Part of a small language model's weights.
Size: 12 layers, width 192, 9 heads of 32 (1 for keys and values), MLP 512 SwiGLU, vocabulary 32000, 17.3M parameters.
Architecture: RMSNorm before each block, no biases in attention or MLP, untied embeddings.
Training: a variant of Adam for these matrices, 443M tokens, 13523 steps.
Each number is 500 + 40 x the weight over its row's rms, rounded and kept within 0 to 999. Layers, rows and columns count from 0. Numbers have three digits each. The size before them is the row's rms in percent of the matrix's.

# layer 2 attention query, 288x192, rms 0.0821, rows 0-67, columns 96-191
071:491491571484563507512570474524467537500489504557530511515529513493469518415539499519509465548539532500476484486579542508490525582459458477476484506435596486548476486596472463502472540576491449483511559492432439603490531518505491534511491432484473474495554467525552495504571511485448468491
072:522536520514492517496464478505515544479539516522509511513524552496510487525496529513548553464471601452470561606531531483525550555568488511477428500447483520557491580505467490477491479495457494489568529580409466561524574530534522462543558538560480585496508549535547514453512511469486561519
084:500487408540503489523423498453488527537470532519483537541512552490539554550509536481490541438457528417502522524470456443560510472538467514483436520493496521555488589536494483493560481406478477508522528522497419468576533455490568460614508578467557554486543435482524496554505507504477547562
087:518523522477472524462503515515525444546490512498472431463489491469438496499545532406531445452523442534481432476472482499498383508525443458526500537599422464490434475487507557507554513513554490459510493471447484558504412511466533534470557460443500498481543559495491522434495429482458505448
106:537493527466513502490474500556513524437560515479444506548519489527600475486512491618494546480500449537500498550511497541443554502435477466517516516453590515450502478460530483472510486531459563499475544511439516488460566487545461523436459512485556449541432542548507446512503541403475420553
094:451534547500537514509485533501537450494419510436518613541485479471481529553469537514527490486524441452531469537537500498524485488521563493460487494570426527515581449566513543458617562453489508516466404510438475508519486524449462559517492509526447475492546475542465545517497450480511493502
083:510545514486521497510538495510471450378463504443478557458493534481436521433447448506480502542585430498424440469498497547525488543528457500490551482534527526521436473549490423575522478511421443510537467443533485551480449586463457499443440464527469452504465471474550525501457457451550547482
087:450580528518438487495536487521529455539433487432467464474475482498436546508470513495511457536537494517491454493484487468542508482551486483510560464470470466499555473487497571503529485493452407550469384520583515434497485508485473478556455505541469507529492516485496473524460511589519512486
082:525440517529479540516529463507480510456567544508477507519508483523552470541506431529466524479464483545522484484547593523444530495486448477510564525453566533470486509527498438467463499515420490507469550495511484533516546494569465513519488501488555488467477439468497519513559491389548589564
086:504566485497522514537465456474474486497548533553478550476563508455533536508449544531521527447520526485510506501523501415527476442511469501497423415521485533540487526510483474516532511452439471529510540492484484476528474532537523508544516482566538591469494554474512540553515585498474498540
092:501491513467516519524543480443472474514510451562500536570454502454587424518478520459601512438535488511562521540561480436497555505476525555522450514510486483518598411460484507511521545458432507485484465505530476493491443475491591498524492481566515548482512493483528468506564522453484509522
097:426518516497546538497534437440492589572490501588516492567457453571504423519483491485497527492408479538560516475542525508463488485467460469538527482453505538482520565453477449480472485497434574500465521551467479458516476464541432525501484490558526451474478445463468508559487509504530560442
095:552452516466497484513517515527520440458420480501458527473499515467535541485551482436517495426549441535544513550477524430537562503474496480551475518551469434505518414484461512514506622508515454476503482517546499449504502535483547515556448561510493508484505492547480579469508528456492452578
086:555446525445561490472506548528540500402456477559507556538473546522479419481504499450525505437497510486511521508517550570455583513497527507455506554454443559491467470517492524482463474575537557427499508472474501578465517607447439557471477438533459460469475517459497411487504501492537481420
104:501436495517462510506433465492461474486508527478476464511498500490575529551496489460553518430486521481515503541567472439474545533500482468551476564520488421510500487503497460482507510488446466527442478503500440436484528486523564487573542552514536536507491447481517527451543499450500505610
085:524415543496519496469524491469486528468461491576468495541492502444576460523528489433571467451462446477546495507529506524420632548425415486465510530459497468509530461435449465503480542530428558480487519434465503479468442518545478510461481519492516512501484550507477536545556534480545553566
087:475487465514457543482533421517482524509461530516489428496485480532561488533516532523499461452441504471488521555543516607410492452543523490529488532476550510468466521468457443478470407523423513502465542546481424516480589472522493466481524522543507493418519425478509519533491502483570536491
125:489506455538386528446509505489485484494503547508459479414449484490560615565466523457472452397462544510473453504527515560517509533490504480530537478541493442467504556459389480509499452513468441568440437461460551452506525433508492516548500503463494477453412471453460538488455525485551507472
095:502554483532503462526503534500523487547499453475571508506512477513416510424481554567520512540566469497474524513459453447511420507465569515526501464587471519503502525529518536486584462482548488539523507553505500487513523546463556556525469443537471525561538529480531526448493458515460461510
079:490476507491506516529435496479489501484476436569479481462503507467593469538534491407529539491438547487518465560525513566492558553505462455489479513515472486469473465534432450496440579509470480449472502543502487564461537488554481535440476489445560542461527577515422478481560537461472437518
082:582540428473495496557517454477487560438493463494526475477529521499533533464522532525522531541441526489522527472492437421558570464519516482517469452545466474505478489474517496486484541491484474509430484495524548479475571481478492500520509526555551488489512440558518559528497495424467475529
097:526508455470446521513448499464470511486499554493471471420490467522549612560441528482500509409478585471501540472518505477528540511540563495593465499507562473453470529453438478497483491509487457519459401507489518373504469437530542516606495465454548520468438463505488517510487536513562494483
092:563446582514531436542555526515480491530502478553514545494495502494493468515540498493554467534518477560570514519506501433480534561553458448488551585545527539514397504517524503515525452509530515450495540517532417579497561597496506551481498544498491496575510485499463520518608482481544512487
101:468480564537592535497460516485518494575494509529472570603474498533488438498511449487480509478536471534475491509417526543467429489535461510502504604490471589483523499514500481462512506502489579512555531526538489492535426500485471492501461491521468500491517489483510452506475472510493543500
096:534489498438484450547556487492472521477505462515560451449599468516505436458610495516554499587526446487547528528568520446486567523518518529498450505519459453486444447559528537499480550500517467431491537500499510527439568536510476530555542513507533550540549482478559463463523464442459461488
080:524471554509538471535526482514457513433427455502531518460523520488532460507527448474526503538524447499509436515549558500468535518526476486481545521524531523469429500443501497544462533547456550421554540513490450535432521528516452537476455600469443557527548539467457521501541501535568483486
098:405547499587495542488465487542527456526514514556447495520482498490525516557441507450457524401493557496470558524481492604553448449463520544496535562488533529510538541549463476488605435439490552524489496538499467465562455418570518497487494483495526517468443512488523512526509466555469557471
094:501505506445492561449533469455504507466461503548522459495520489502503432537529459534454462483510450497501445444512575496423554487468432479519453472452508502496509490511453492484398539559413528420529529505527551487457483459541512533523458524509519513445537503513465462441505539469533512428
096:496447567525493516519535512503486475439512488517549540506498496505470472506524484500517463568547437494538481525501543481425470564485509490499588498475578540507517453504509498533490481547501572447561500536456429550463562584477496464416504510521498507471503610487483483552472484550558480465
090:498501475487508456452505529558499458477533489458481489471506565497445527463504453518520472476531524464406535545480502448566509426503509557489504547534490479550518484468561517453571468500546459510478482439538531501537563471492539518567535500468508457531485454496521441425495467459463521606
100:461581470461512538457460526434530496542480554507442537518460489490522496520466534534404538504479566511444465463479438536530507489503491417525503483471464503537537507449496534515510474494537499556527487483501558482489425489556466531502467502473440493481499538501429555486465561560469487522
092:539445556528537502538497452519480525486455468483538540477518510547479467486512487454544503518540482462550519560468570520436464518547511492443569576499529563491462482465537522533493466509516576436574515551483419521453559613420495533496508509467514466516559538456504459508512494532537528535
103:433497461562510513446498505564470517490482507453519449537530548442496443462552471512538435517509546521510495574464522530479537508511538525365496560525470459417493467470466488482493490526484539478454533509441488487523543505459477533460516538501564473502503521461515488476522482424482486533
093:554487542539449501529428543462539509500473489563488504452484486454501528493537584488453528501484412480539509494477491472451543522510431450483472601573514519513480504535542512498511486511492463468498484540540466542521500494506488420503527464457490453506469507434460527521529450543486513500
073:583462537468516496532469479471563485490529502561477528473471442541484565511483469477465545496535510550476454472470501473575487512514473457562494540496523515571460520578571548465488471512558492553518509484597550520504469557528539464549446434523487503492505406556498450467482485545467519519
117:453585483483517492452533423473513507473514516421452515517497490508502479477496412568498504547523558511487483513544533556511455464517568572536500396370516461497502484457446509505528515512517471553517462462484539464495470475492481539467510515518501511473548545576550502534458555501508508540
107:517470501531486493555522569521525532512470531559542489496522582472513500529470608481491504501471480454578539546509465512446560494516458472459454581586484532528514507543502472512480502518493499454490543510458445572509521537501519419499536487520509446507443487470457511479494469528524495466
076:614417461493561526502489486521549556417502513532501489497470490477526538456530495479520503388439480580492451497482528515494536425529461433528470621558515520529492495504530543498459514445486531471493489535577503523468533483492479489545478430525488515477479414543510523490572484475529513512
065:594462513510516505480494552455506522411518493539491468452509508487533573507490553512512525437438529531469467477497503495583461461492498455508458468537491528553542527500428509493501477441499538498507466422517502419528512536516490468523497496501503515491488399506474589507527536502515463492
092:486507580484458477514526430453463445492561511488486492477477460547489555467428426550504474562540516464490515459495525502509525530450501523524507467490575466492432452486506500478509516500573480517510454465555484460516450522567520551434501499457489536492542523491485515452407532527506481482
104:548483471458540504516553542498526487525451504551518522566534529496543495549527532489507502457488500532524467526500475456503476494512436511431443588570494532470473522555508528498521486504457499447487555539489457604464548526482449472489498496549495528534451546499514496460568516415545556471
084:487497562481530487450487508505528517462380521540539527514506549458466488572487559440544533505494479473425515555481450524505489492519451478477520625546540488510508544520552468546584497494557460532468523569543587591519455522508496509455457446489454520505464465497501507483511468539404538551
070:390516535548525526467505480490521552454512526569502437415500519509537486439462415541533501532516463526570482474517538528503503461532515482513469449475608486476542471504502523424480506519510510478517499575517532526472519543553482435496500471524513485441484459544502495544471452475482587508
093:478452500467553538533474539513510553520480494589527479526484552505524461489572510511503509521478502523513471546517513448473482448520473492498465540523470546457468499489517558541513435491494503494528550604529483549449620505495448485536511488582556468493488536524547450549555548424432542467
087:444505556556536474530414493504508516485538549461492533483489503480506453528486515496496538503564568530481575519453500501455535529521569538540467521477552488590489421501485500493537561438553490466540436528528563483573519567514493479520527420459467555463467562491508511452500497579451540520
088:535467470488511543569519518499549504507503484579528440434467540480559501495524470496516446536480458516551503504518500511468506444540416469432465466540521526477481524563503519508494453558429499469490498534482428515485592514519509473484554472567561488475479515506519453538495485456493500443
096:532493562523481500489420567507505514469502477507486509564479480453521485546528533382539620473450546509520561500469514478493522511540569524591515533575537544594503508538561486491512596419471489487494452527553502556534548579499499464479545440474501481494435503452415480449507490526497454482
085:429465485494551552491551501452544475455511540559524537574457518505512496521478481563520437460472512582580445525509520511515505447524424498449433487472470526516509491502422484516542500540438577428508523511488509521466574409481482419503474522592524495455445537528548529490490500529530558485
099:536443497467529492494487544501576584489453460541501475507498562510611459518533502482509448526368518499553535488497530418487546442503444520513408539486428522513513468378509554533467518484466504443518509513532544470479526509501489517640503560562591526512554439503511487540539543484481505533
110:518513519499533430493432550472470474519513481490490502559482506498505533542494581454525493476493531511373524511462533513444461545480538535537513574479481502471496523528514506568586523431534454551466522502551525543571469529471473516551434481438462536554474459483423554462515466538527511562
089:471607444525507481464520464558509489462507513422501481461509449467478539465468466502511529491586487449461547445510472512555461505519552516536544489534575489542570538508524556464455546468574461561505465456490535459552452511533491551462444427489471540532516536507511507508485478511503467482
106:421498480516487562479532504458528528458563537555498501494534492588548484544482510513501451481419533509537482454497521475467567505590515511457482490528479508487479482454450470486453441432480565506462510540545524465458469471510527479515567510541562480427496422522533461585461563473520543530
127:578440485547506405567420564569491505498512424483459501528537609478545496489552518449547581523450490478516535526480442456510521500480526526508474523544480497542499512572578547490511527466545483456515542531515510524521550604462519542461551499461494485590494520475482500458525471487436427539
089:517493535505498499427466570555518522484465532540537514496517480543570511558454553450494460406479487555452540425480521477488477489537495444536506541553541485459471551527498491493455562481523501497456524509544511496545438554524497495544529428481493517496492416469475541515514494458517514488
111:574436494474480472525499474527527458504450461504534515427549481457527472465553560457526491510473525493503492553477501515485501505515601531489535483516561488537455506549565484558474493556534486559541482478524472597492542477485508409429590442515465514494518544457541504447488496469494500466
138:459539543503504561443544473453501491531513587548480478516432429515470525500449478485393470484551523522445489537527546542495437525529456437536558481460522497503503516494446438526527495537476452554493476535405498425568461431549408516568455538522473534438451480529485539515519477524568528477
141:500454469522499481596446505546496538426462453475499504549558562478510448490524507520556538549420486494549545528488517445492535486553532577481414476539480551503483488520541477503461531513517503427523533536494472582458580521476516490501591475527569519510532523492519436511489547470438469508
085:458534489492493503550441494469531501459479496548481544560398514478497496569475504409510383521433529534494450493463553464422536476502436543545439529477441545558478468446497421495507498523480518494440509466503544455481523470499523521575437517483448555501482468543418560535450526515524491526
149:482535508452516548429579456479449479584477607503486497506428417476480504495484499506451494488510519515426457471481466533491470503463440511562538473422528489490532468529466458491531487526468502543482467475504577437546381422539472482526404482522494477440487477506479568510532507547549554422
105:463506484496495519535480497484480551521464503473502506494526525516484435515549486570466415525445459515565501452489485486461549490541506535447393508456472532416499422407476508461470507568539532469522481497486496481495560483447509461547470496477558507479550580523537415513460537518454551500
139:510490465519476509557472429480535491482476492523503512528490487456441465480566501502489438529468474506523454513491525552473556503503559538477455472492465531513516478501520423498451500571460504508485475447490422541428552431474547439446540449534511496455526552497474484539493529482477466447
124:579489555465535456483493575524479493543455478470506474422586457490462421468526556511538539462510408566450543475446483505544462556466507500490488460551525493437422545569529526487550523513616448532508545505534479549549449547537504476488505418509519513553501519483486486420600468526407523465
148:494562517482496488439525560474494439538531550478510496464509449544481508484462521531478451446566498516469464515479471596516463565479514433474580541566523442450467544515487524502550436508492476615476475523490530466546432520511456491454459473494437472496460516445503551478531452538511488441
110:421563498490526536522436506449511499534469530560448605513436552457508548552429466469450435508490544547475485531518516528457480503540469511501493494468485560526495483493533463478518443436485515492463476476476460386496462449539473531515467561508448490474491431573414512536528568559571531529
127:443513504545528468472489425551527492515483562545446449513474496450457480483545384561507436576508494526523480489524535517441453594419462498477539515496462435444486411457486526449461507540478496466515515525444574483491462446487468543472449515517477506509524582501594550535486452459461504573
158:516470511497495535534443569504460542488457426566565508525494553505543477487456551476515560455549523512514517559478522522422475469532501481465477568524517604476485497542498445552522457503518545457521498555494448518473585546533512456506590519532527510511515438446447441483541478506488475426
107:553489486518516536476536508435499518467533451489527552519507480504503521525526530462501535439478533505496443492479517480556519428602503479471424493535539549503491620589477452557571488456472533514450482545527431471545521511454500409488511510497512528482519463548449458555454514554489449491
134:459504472508509445471483483515509456538516557452439459495485442504475497522511433530563450494511497434477461464494488519569503526463503524531521489449432415475504453478457538475489548489530467545525450474499551496496461473446473562481489482490472493484516537557558532468475538500518553540